config.yaml
num_key_value_heads: 4
positions: "learned"
tie_word_embeddings: true
init_std_o: 0.0045
decay_fraction: 0.483
max_seq_len: 2048
Each number is 500 + 25 x the weight over its row's rms, rounded and kept within 0 to 999. Layers, rows and columns count from 0. Numbers have three digits each. The size before them is the row's rms in percent of the matrix's.

# layer 4 MLP down (transposed), 1280x256, rms 0.0821, rows 241-290, columns 64-127
114:521528497475515519472513434496497470491461467529495528512526470547482516554513487530523466492471516529470488509493498481522487516457489507491471512485502503508516496481484538536487555515503503
096:476538524503498508526478470512508490516493510459477451499489483524450501482517498504521543462499507518511483462507507513552545503482484484487495480533476531513488466460505481510489499512496520
119:517510503459519515496522474477517489482434473516527499452506477512469495522528472513487500482547475528546552495538471531513494463530478526470448480479444467462485523491498514486484491498473487
103:507505485482517531465485531486484461542480521495471547463498515503480523561464502482488460477519489497527495495490516566492485508508518491495500508489493506481488565528510512504520530478509518
169:512539486485514491490489481525518513490484494482498524508488483448449446502517520540485514506537524464535474575475473481508470528451455517469454506523494493508518489543507496535508503482508533
070:479481527455492491510471436489494463535507516474507508525482462535475505527476526489500472489522509489518541505501509465500503511511500485482466526507481471512543455485530487500500471491457483
143:485528544550464496497514469526515495500517491527459453516535539491527445523517471523485522494492495503521492491497528459512492451471528494541463528514484454522522484510530485520542501510461453
052:473502517522457521493509461520531481477505482485493499504510522511482497466549488480477535481551481495514506483510504501467502477514519484492505496487472543471466469464504532492506471483469503
087:515504506484469469482474534502498518482490509537475493470555516504502523511468559485513497480510494487511526534531506462497486546465489530495471487462482501460525506453515510493498519499512483
118:510520534498504524531496522509478506542521517488483483490530481468509479530493480520511480503490526485493528471497546516499536533501530478500457498477484513509492473469525528513542497474515501
102:500503508522505550478506516460449529502536502537501498545454554511505474508525476496518521500472534483485496506501519538481506506501558492498484515501507504518490491508489520546507529533516481
063:468529486510521482522477511522508510449516511498453483560528501527515460452508488522466453500491498452498501481509534434495498498482516498503525508518474491391470421469488502535499520543473490
046:512508525430552505485459481515487484503493522495494495534554511488454508482493461491491523498525516475436485503485541506487489503497487516489539466516475516455500452479496563502528502517496457
062:503518516505486476503460484498518443500506485586501474491466490508511469471496535487517529519502479502551545506515528514522461450495528487482481500492482509509448496438514485511488524495502501
098:434510501499502516539523493496507485513532491446493530545527502508502506498484513515537511514505535497470449539478535498486495505521516494536501520523503496498508507500536466488498537501508502
128:515495492483522540448463571514489476476468516516507571484472498503505514484517497511483473514519506507514495506500507478514503516515483490494457465479546537494493503557438562491550478514530483
101:509525488480518519505478479486502493462473485512494489532518493518468492485460467533499519520521519535507582466509528475533513423527487525482516500513465474487472498461483506470501480465471480
083:457562503491530529482460422494525500536495474505483488537456478487472533572494460482462512501493533488533504493497488504530459498520526491470511500532525434506479497532503509512480531490491501
166:481489503472499490481539493525526516489503519459483540482520545505515512571502472444488518517448546503530435515502474483498524488514504522515520500523539498502527511467494504586519492475492505
082:508513533507509538523498501519463484502465480471482487518518532534494498507506487480497531495488557480468493518475568513501475480499528540492547455489461526525480454498534544468513495546494450
122:514489496507517493528499498532467468519499492513505492471561491499471479490498452507486466493492503507506507492501514520511516527515512479488476486491480494466512515535498514531519516507458506
104:469543488501509516522464528508476481555481497526480504484507512524495453532484520479484501533499516515453528500503479517478482533484491493515465533531485498514530534500508532496520491476523490
074:477480441488506508526489472517463491525481508502477525465546518530470552494476484527505497513522479487485533529482463505505525535517494491476546456519485500520462470521498505489490530471477491
088:484500536507516522528491517481516522527518495526455514489525497510522493500489520501511541470519507456449492505473516503458537537470513469499487507499507498454508498511476534537555529535469520
063:461506533515528483488515479533492450487475519512497497490477480518519506535521515496456547519485508504539502506475489510495511493452496502510468519483481489518461532513488530483521526463544502
068:454505542501473480513524493497492509508497492511511470479449490473505492510486517512498537510466493469517500536508514541479516531519505474505485489496510482485462554469522525475523522516544495
094:482505495475482533485496461486484525532482506509496493478510521512483512534511520536497474528497494511509505535491488493508506497502471487490534507495445443463482476499497493564455521499473539
089:505511537437484525490499469495519497450506505499494529515503480522496514468489523478574525497510479507501536479499508465488503513518522546463536480530531527494533511476509501507518532507509437
089:496500543555471505529476561498529512508450529459496485495546543458539508515507502515481491512489512516511506463471492506506507516486534513502456509534523494519513522559486508510504493493494524
112:459523508516510502514474534564504508486505496469536542553504506508528514475496503468520548523484530481473467528485480511493520499499510460527495458485484478539451508515499520501463513495517497
074:517491475519539481453518515506525486510508480526488518503525543493496541481488483508540534516519459490529493502471474515513490510482482473460477496509496501492458482462552484517493515546534477
143:476524456572563498483497515511515494507469509510494497550513502563520468515462474487468506509510538504572540550477496477508468464478437523500492538485436502501536491491508503473482494461499503
067:468517490487474501532495549496501441487484474453487493495438486507535492508511505483481506512493523506500485503550503477477503486504494495485525485525553494536493484487490527515478491483494490
108:500525505555511550466521491459483503502490500519516495507534506491447452473518497543500459485462521501491499518475477464517520509496460518484456507505472461517501522466507489508455502511523500
066:480490540522487504514540491495488432492494513459491469549514448483493506453547516542487495502516491482506501509515501547519452483507532472483501481510494439549488547522532461467547477551502443
113:469495499508489492510536468511454502487506508527461460517492544516518471465495509509471487511503457499550521462543485473516484468498507500529441508512480509501471489497495526522474479492465479
098:470497532474527540537521500523515499482509504522494521530493467503511539481558475473555523499507535493523465494499494498502522555506505493518490535504525481529529532527471509484489473513519487
130:512475547547484486500537491476471461476516518477474475547523489492524453469539485532485492537484495481509508505523525513530456498527495483471533497509512502531475539524535483507514481536510469
120:462555491510477490471498515533501477520536507516478507514525518443512492501521486515480512520501467491508496487515499468481492514465484483539480506485504478507494513514463492492540536516478457
117:500562530462494513496433484531544487439516509491471510518509496524513507501486484508495479492448425531515460509505499483519454512463510519497449495491486486485515475493531506520508520526510477
082:452525487497487542533471507519503475482498493488545474543449467497535456478495514506486547528497511534545526479505525503538479465491510479508522448510466476534458517492515509490463521459473452
085:484518465483512474523494471567473519501448491498485495472520481525509554519453530489457481505476488532503527497489509497498523513486490495500479497496479430412532504475514548502502498456493481
107:486560456525498517498495460493491522500466508534499497506539473528467473519519491528532488476557500529495526502506471515536525460493466488501529511500466438502482496484473480473480513474501496
078:531428465513522485467458521524518506506470465490474527531463495472459496514547541521496497463506493536507529506516532500530519518509499480505533481541552494486471494502487481457507517544516483
100:535519532470509502473421458478455507480490530502487509506514502507495490500481495485526482471517559490509547483464509510496498473493535545472487508478483470461477485475462555505535523497515505
070:494498501494514519501450487543508469469434514504511469495517478477477504477502505499480518488530467516493523509492534522518480495534501513463467497548493465468469493499504529490486500491507479
084:454543511476499516539480520495454470482525539507515486484497481498473471475546486518490535515526515531506482484522504514527499513582532464525476501517510524535502524480521462493532476562518435
075:523479519491503476486461486556508501484503459523452526536548534524470463504507486511508489464496516498511525462488538469507494500508473489490547492509535527485526407471482478510526454554502485
101:513500524500501518480489514565505526502476505515527521493460528512506511495494524438548468515572565488508500428494449515489514506489502512514468497505496517537482519499484525514483498516478493
126:526464488464478477491493479496517462528474529466473503423497461528478476529469501504505494557536441520492546485508461498490500472501497515525451465536459515527517493510479491487481488426482488
# layer 4 MLP up, 1280x256, rms 0.0967, rows 242-291, columns 64-127
105:502492464527560522476462522532501532459491491504483520514524540485495490507492492498512478520474524498495503530490512466512476485512507578503503445514496530493497487489496544511517504528498434
102:518518467532548510490456510502493499461493491517496495539528548494489528480477476457516517492508546512526465546468548480503504459490502534542520488497502509453479439480514522505532529519470467
099:490529504509515516503491493492541498416472501474537489519470494451493475502510526502565477475468493490479502501489512509502459519502478524473520538514556493508491510485518498517500507551527494
131:518505502517554492494471460506502501506485498522492523520524528553502518500503466489507517500485509487494509541483517464488484476493473507478539487507458499495512478456483515502500527521512491
090:511518491525543486496453484527499545444501500502480475520528504498510511470467474487502514496515491499513515515473553461503498464504475545497536484501460529445480446484495518521513501534492459
112:493471504490542514514502467558498522508491471485500491492489519512506497472464485485481508506501523504548516541504513498495477434500499523494502544500435485477486498490521484502455495525466481
079:490531525544521490516468475518559520463467478503469514518513559496501486482492488484471482490514502491490487485462501470502487464484490552514550507506466510468495455478473520572494498499472495
093:497501533542525489504483503515507544506477492532485528551469484500510482482484483483476520504544491479521533515510513497487520404513416514499556501485475548480481458467446505507490475495451488
108:498487531577531518514490452472470530494481494457521490523472471513485493514494522474447467497522477480512504509486498503494514491525490506449526485484481481461495489474503500510520532465527498
090:516542469565493492495523500503513479497466485557518500497527556513495497508502516474520522424515567496513494521514513489488496529532480508496511477502493515540490488466499468484538499495513477
088:505542487527544535519435470523499512481496478513493507564476522503496510490474481470472491520497487510505513495489513493495460470509481520497517488505478509472490453468492494530475513537448462
083:503528506526520494532479493528528538439470475508473506547486507478512488487478470460488509503503491501489505517476524454491497461500478532464563499494479522480478457472473514546496504531469481
088:486534509528528494492505502536490536469502509542469499540488536513503479467481465467520536501509509492511482536497495483501512468471453527483550514478493529476492476466471499541519516550497478
096:534488502532541499502502512527537540498482492487492469501455489535504436496443503467470468510523466504515537512497538479494480485509444516474523514497458511439502442475485522525487462509458505
109:504511502496538504495497547601554541477491497536457511495510525468505487485510444452531490507470494488499509507500506494503511477496469523515534492510461516493521497493461488501501511504460510
101:515535510484534516515502512508488507472490490529518467543480491515497479477480495439483504492514525481518486527496558478506480469500490508513529524527471488489501474475493466526522487531473465
091:514495479492563505499474472542485538466493486523474543548508568514489492462496487490492502514479505504508473551462513465499511472504481521488528490506481479484501471485479486518508504547512491
153:520500519498511510528510556498528503458495479466509508513496535491507475472470508506568454521468434495480473532511564487500455454492488515491528508525477490460517488511505485492475491578464500
086:505505507536526504491491494505487539453521471490503472515503549541468514510483507456482536504497498512493501497475521464515502469498483518499537473499492526472479470481461505522478498544462500
101:502478500495541513492477533521509548478499480512505494519506506501494527486469464489528488482492506507505505535468488485485502476492434519467538465489483573487499451479487499470480528529443476
107:514488506545534513537467490522471500475476479488467475518516512488497481475471515486486498511505454510491536522514525491498489473516470529508499504517463513484504479504490519504485488470499459
095:513496515548573505508480508528503521489482485500474504542463521505498512499492507501455505479507490490479513519483502473512478469490475503510548503498439530487490466479491524518495475524507484
075:490488527479493502526528514523520481481496481467511467500554479493522464483495504548494546490518442509443488539479572469498441499503511493503502496551499466519518515517518466501504496546474500
096:513510489524555507487479466546488519498461479514510505543510531478501538474477521464487522469511530506488519511486524467455485472509474555480531517507487524470483481475472491505501528526470473
090:475492488530517512534475464500481519478468510488477490520527497478468519500480519508473524514529498513499518515467529503492501475523449532497532485507482473459481489472486500531497523488504499
094:501523511552497498519500511498511523469494490497503468499488546515519495494454502475518458524490516497507482492479492480494517470482462525493505525498449477434507470469481477549504483519486450
095:502483506552536511493445475517520524487503489486476512528503513508468460479510507480518482499521501495534536521495491471469528463496472513464540507507463527480503467459492520498503512495507490
090:495531543489501464499528494488526504496518482468498501517528496522485481471447479510517554508486498487478499530499509489477499495512479496474531500510482505522512469474480491515508478519474510
099:499495527546532494509478465500510510471494493499501501502527496503499510493468502456468470486547494485539507533499530498492511434509470522497514501489458477459477463476500535507506494509512508
094:508518531525535497513495506542501563475503504490490494510498498515530492470477495468471520492500476491500521530483522468488501453497487522484537483492414513479513451465479527525506525522467474
112:520519488543505506521447522482506515445502479494496476521496540507520508448488504487491491473461484501470483550493530474495493481494488511472501467500455473488459463492502503496491492512472496
092:497493496500518500508467525511530526473489495482470472503518493491498495471504492459494461501523478513498487516482535478504474456500459526488529528494462519423487443499514511532519487504454496
106:489525460506531483480506476530478498472503499506466506557512521470472498500498492507501533481504495493539476496449536458489495496492507508504540502508496515474493458477491503501519487514512518
093:512476473512557507504515512512552542463481476461509488514520517514499547459482498482482504516504476517487488542479547473509506478512490542494531508491487525437465470456512536528476501517496489
111:505548521536513499507442488516482523461507481499448499575500510508486510516480509486520516511487522502510507535463523469498510489478502524461539485485484539476502456494485518518514530492513484
100:513474502527525494499469501493457498468501501492518467526519496499501494482481516476507477522475488474479510486456551528477501471481489535486537493485465498452512457475480527515510521508516484
117:513489495515562490506501513505557545463505507463491504518530521511519529447481491478492481515502458503495500524494553481486497477491491531514547518475475522414486474452511531517489513513495501
109:464511517520516505511497449516520544518457491500495505508501483505497508505478510493478489502540515489539510506464486530499503457536488515509542498475454506478474471475501499548523484546485486
103:540495504522509499478482451481482519488494476527479499541527500482512493490475472472506544502510528499496533523479558501514472479488493516498530518496506491475495451472449483504498486519496490
095:511516505491536514527484493509502532486477503485501471527470486476490485469482504495466483493528502483527493541506539494496491433482471521494532501496418483471491476473496499511505512519491486
090:513522503520565506517475505540525513481498486506504509546493489479501531486497488503455529477518487517493511508472536465507507470495470519485537483486491511507515462491482486528494538514454492
101:539551507527514513510499510511498499439493491550512461553503562493466493485463456475508539451542541493520505542475567514492494484488513519500533498527477509479491464488498464533509522521472480
087:507524487503532508502455507574517541484493471511478489510495542523514520482479478475521530504512495513505505545466518469496466477493495512503546522498466520482469451472480491517481520511480483
103:492533508538510489511483504541505545445512493530488531564505521493517481462477469489507529478525526484543506505494531476506498448501472513514546483518491531491464476457491518529505493561477479
087:514514508551503492519481478576551520471503501521505494530483536503525494493492517475529461491496489499518485527462514474492506461495500510502514526481463513490505474458497492513514528504472497
096:521536520508567489505467529516519525475492476524502493503496522532485495447463473483481508494512474492518494541492541484511499445491472510520554481472489532460493453481496513567500516516470505
082:502513515496533513512451463574513554468487483498493492535517503519480492477492504493498470476507451519529516529488515471511466471517451512483552504518449534472508467458483491530465517554457481
088:507455475500506493484542501510470514483475493483493481500544484475523531474477502542449507506485502501461469528448538487504486514485512512497512537508510452460496504530470466488514505513522492
112:524536481540524496496457500516483511492505488510502492544483573506469473464484495479515536477473526503535476536467534476483497468495485519543540485500469514501486433500511502524510538504478496
122:489507475516508507494496502536474510457486491517433540530515530487490564497468486501526523494493549514527480521506521497499488492508490526513509474506522536503478462476464560543525520542516473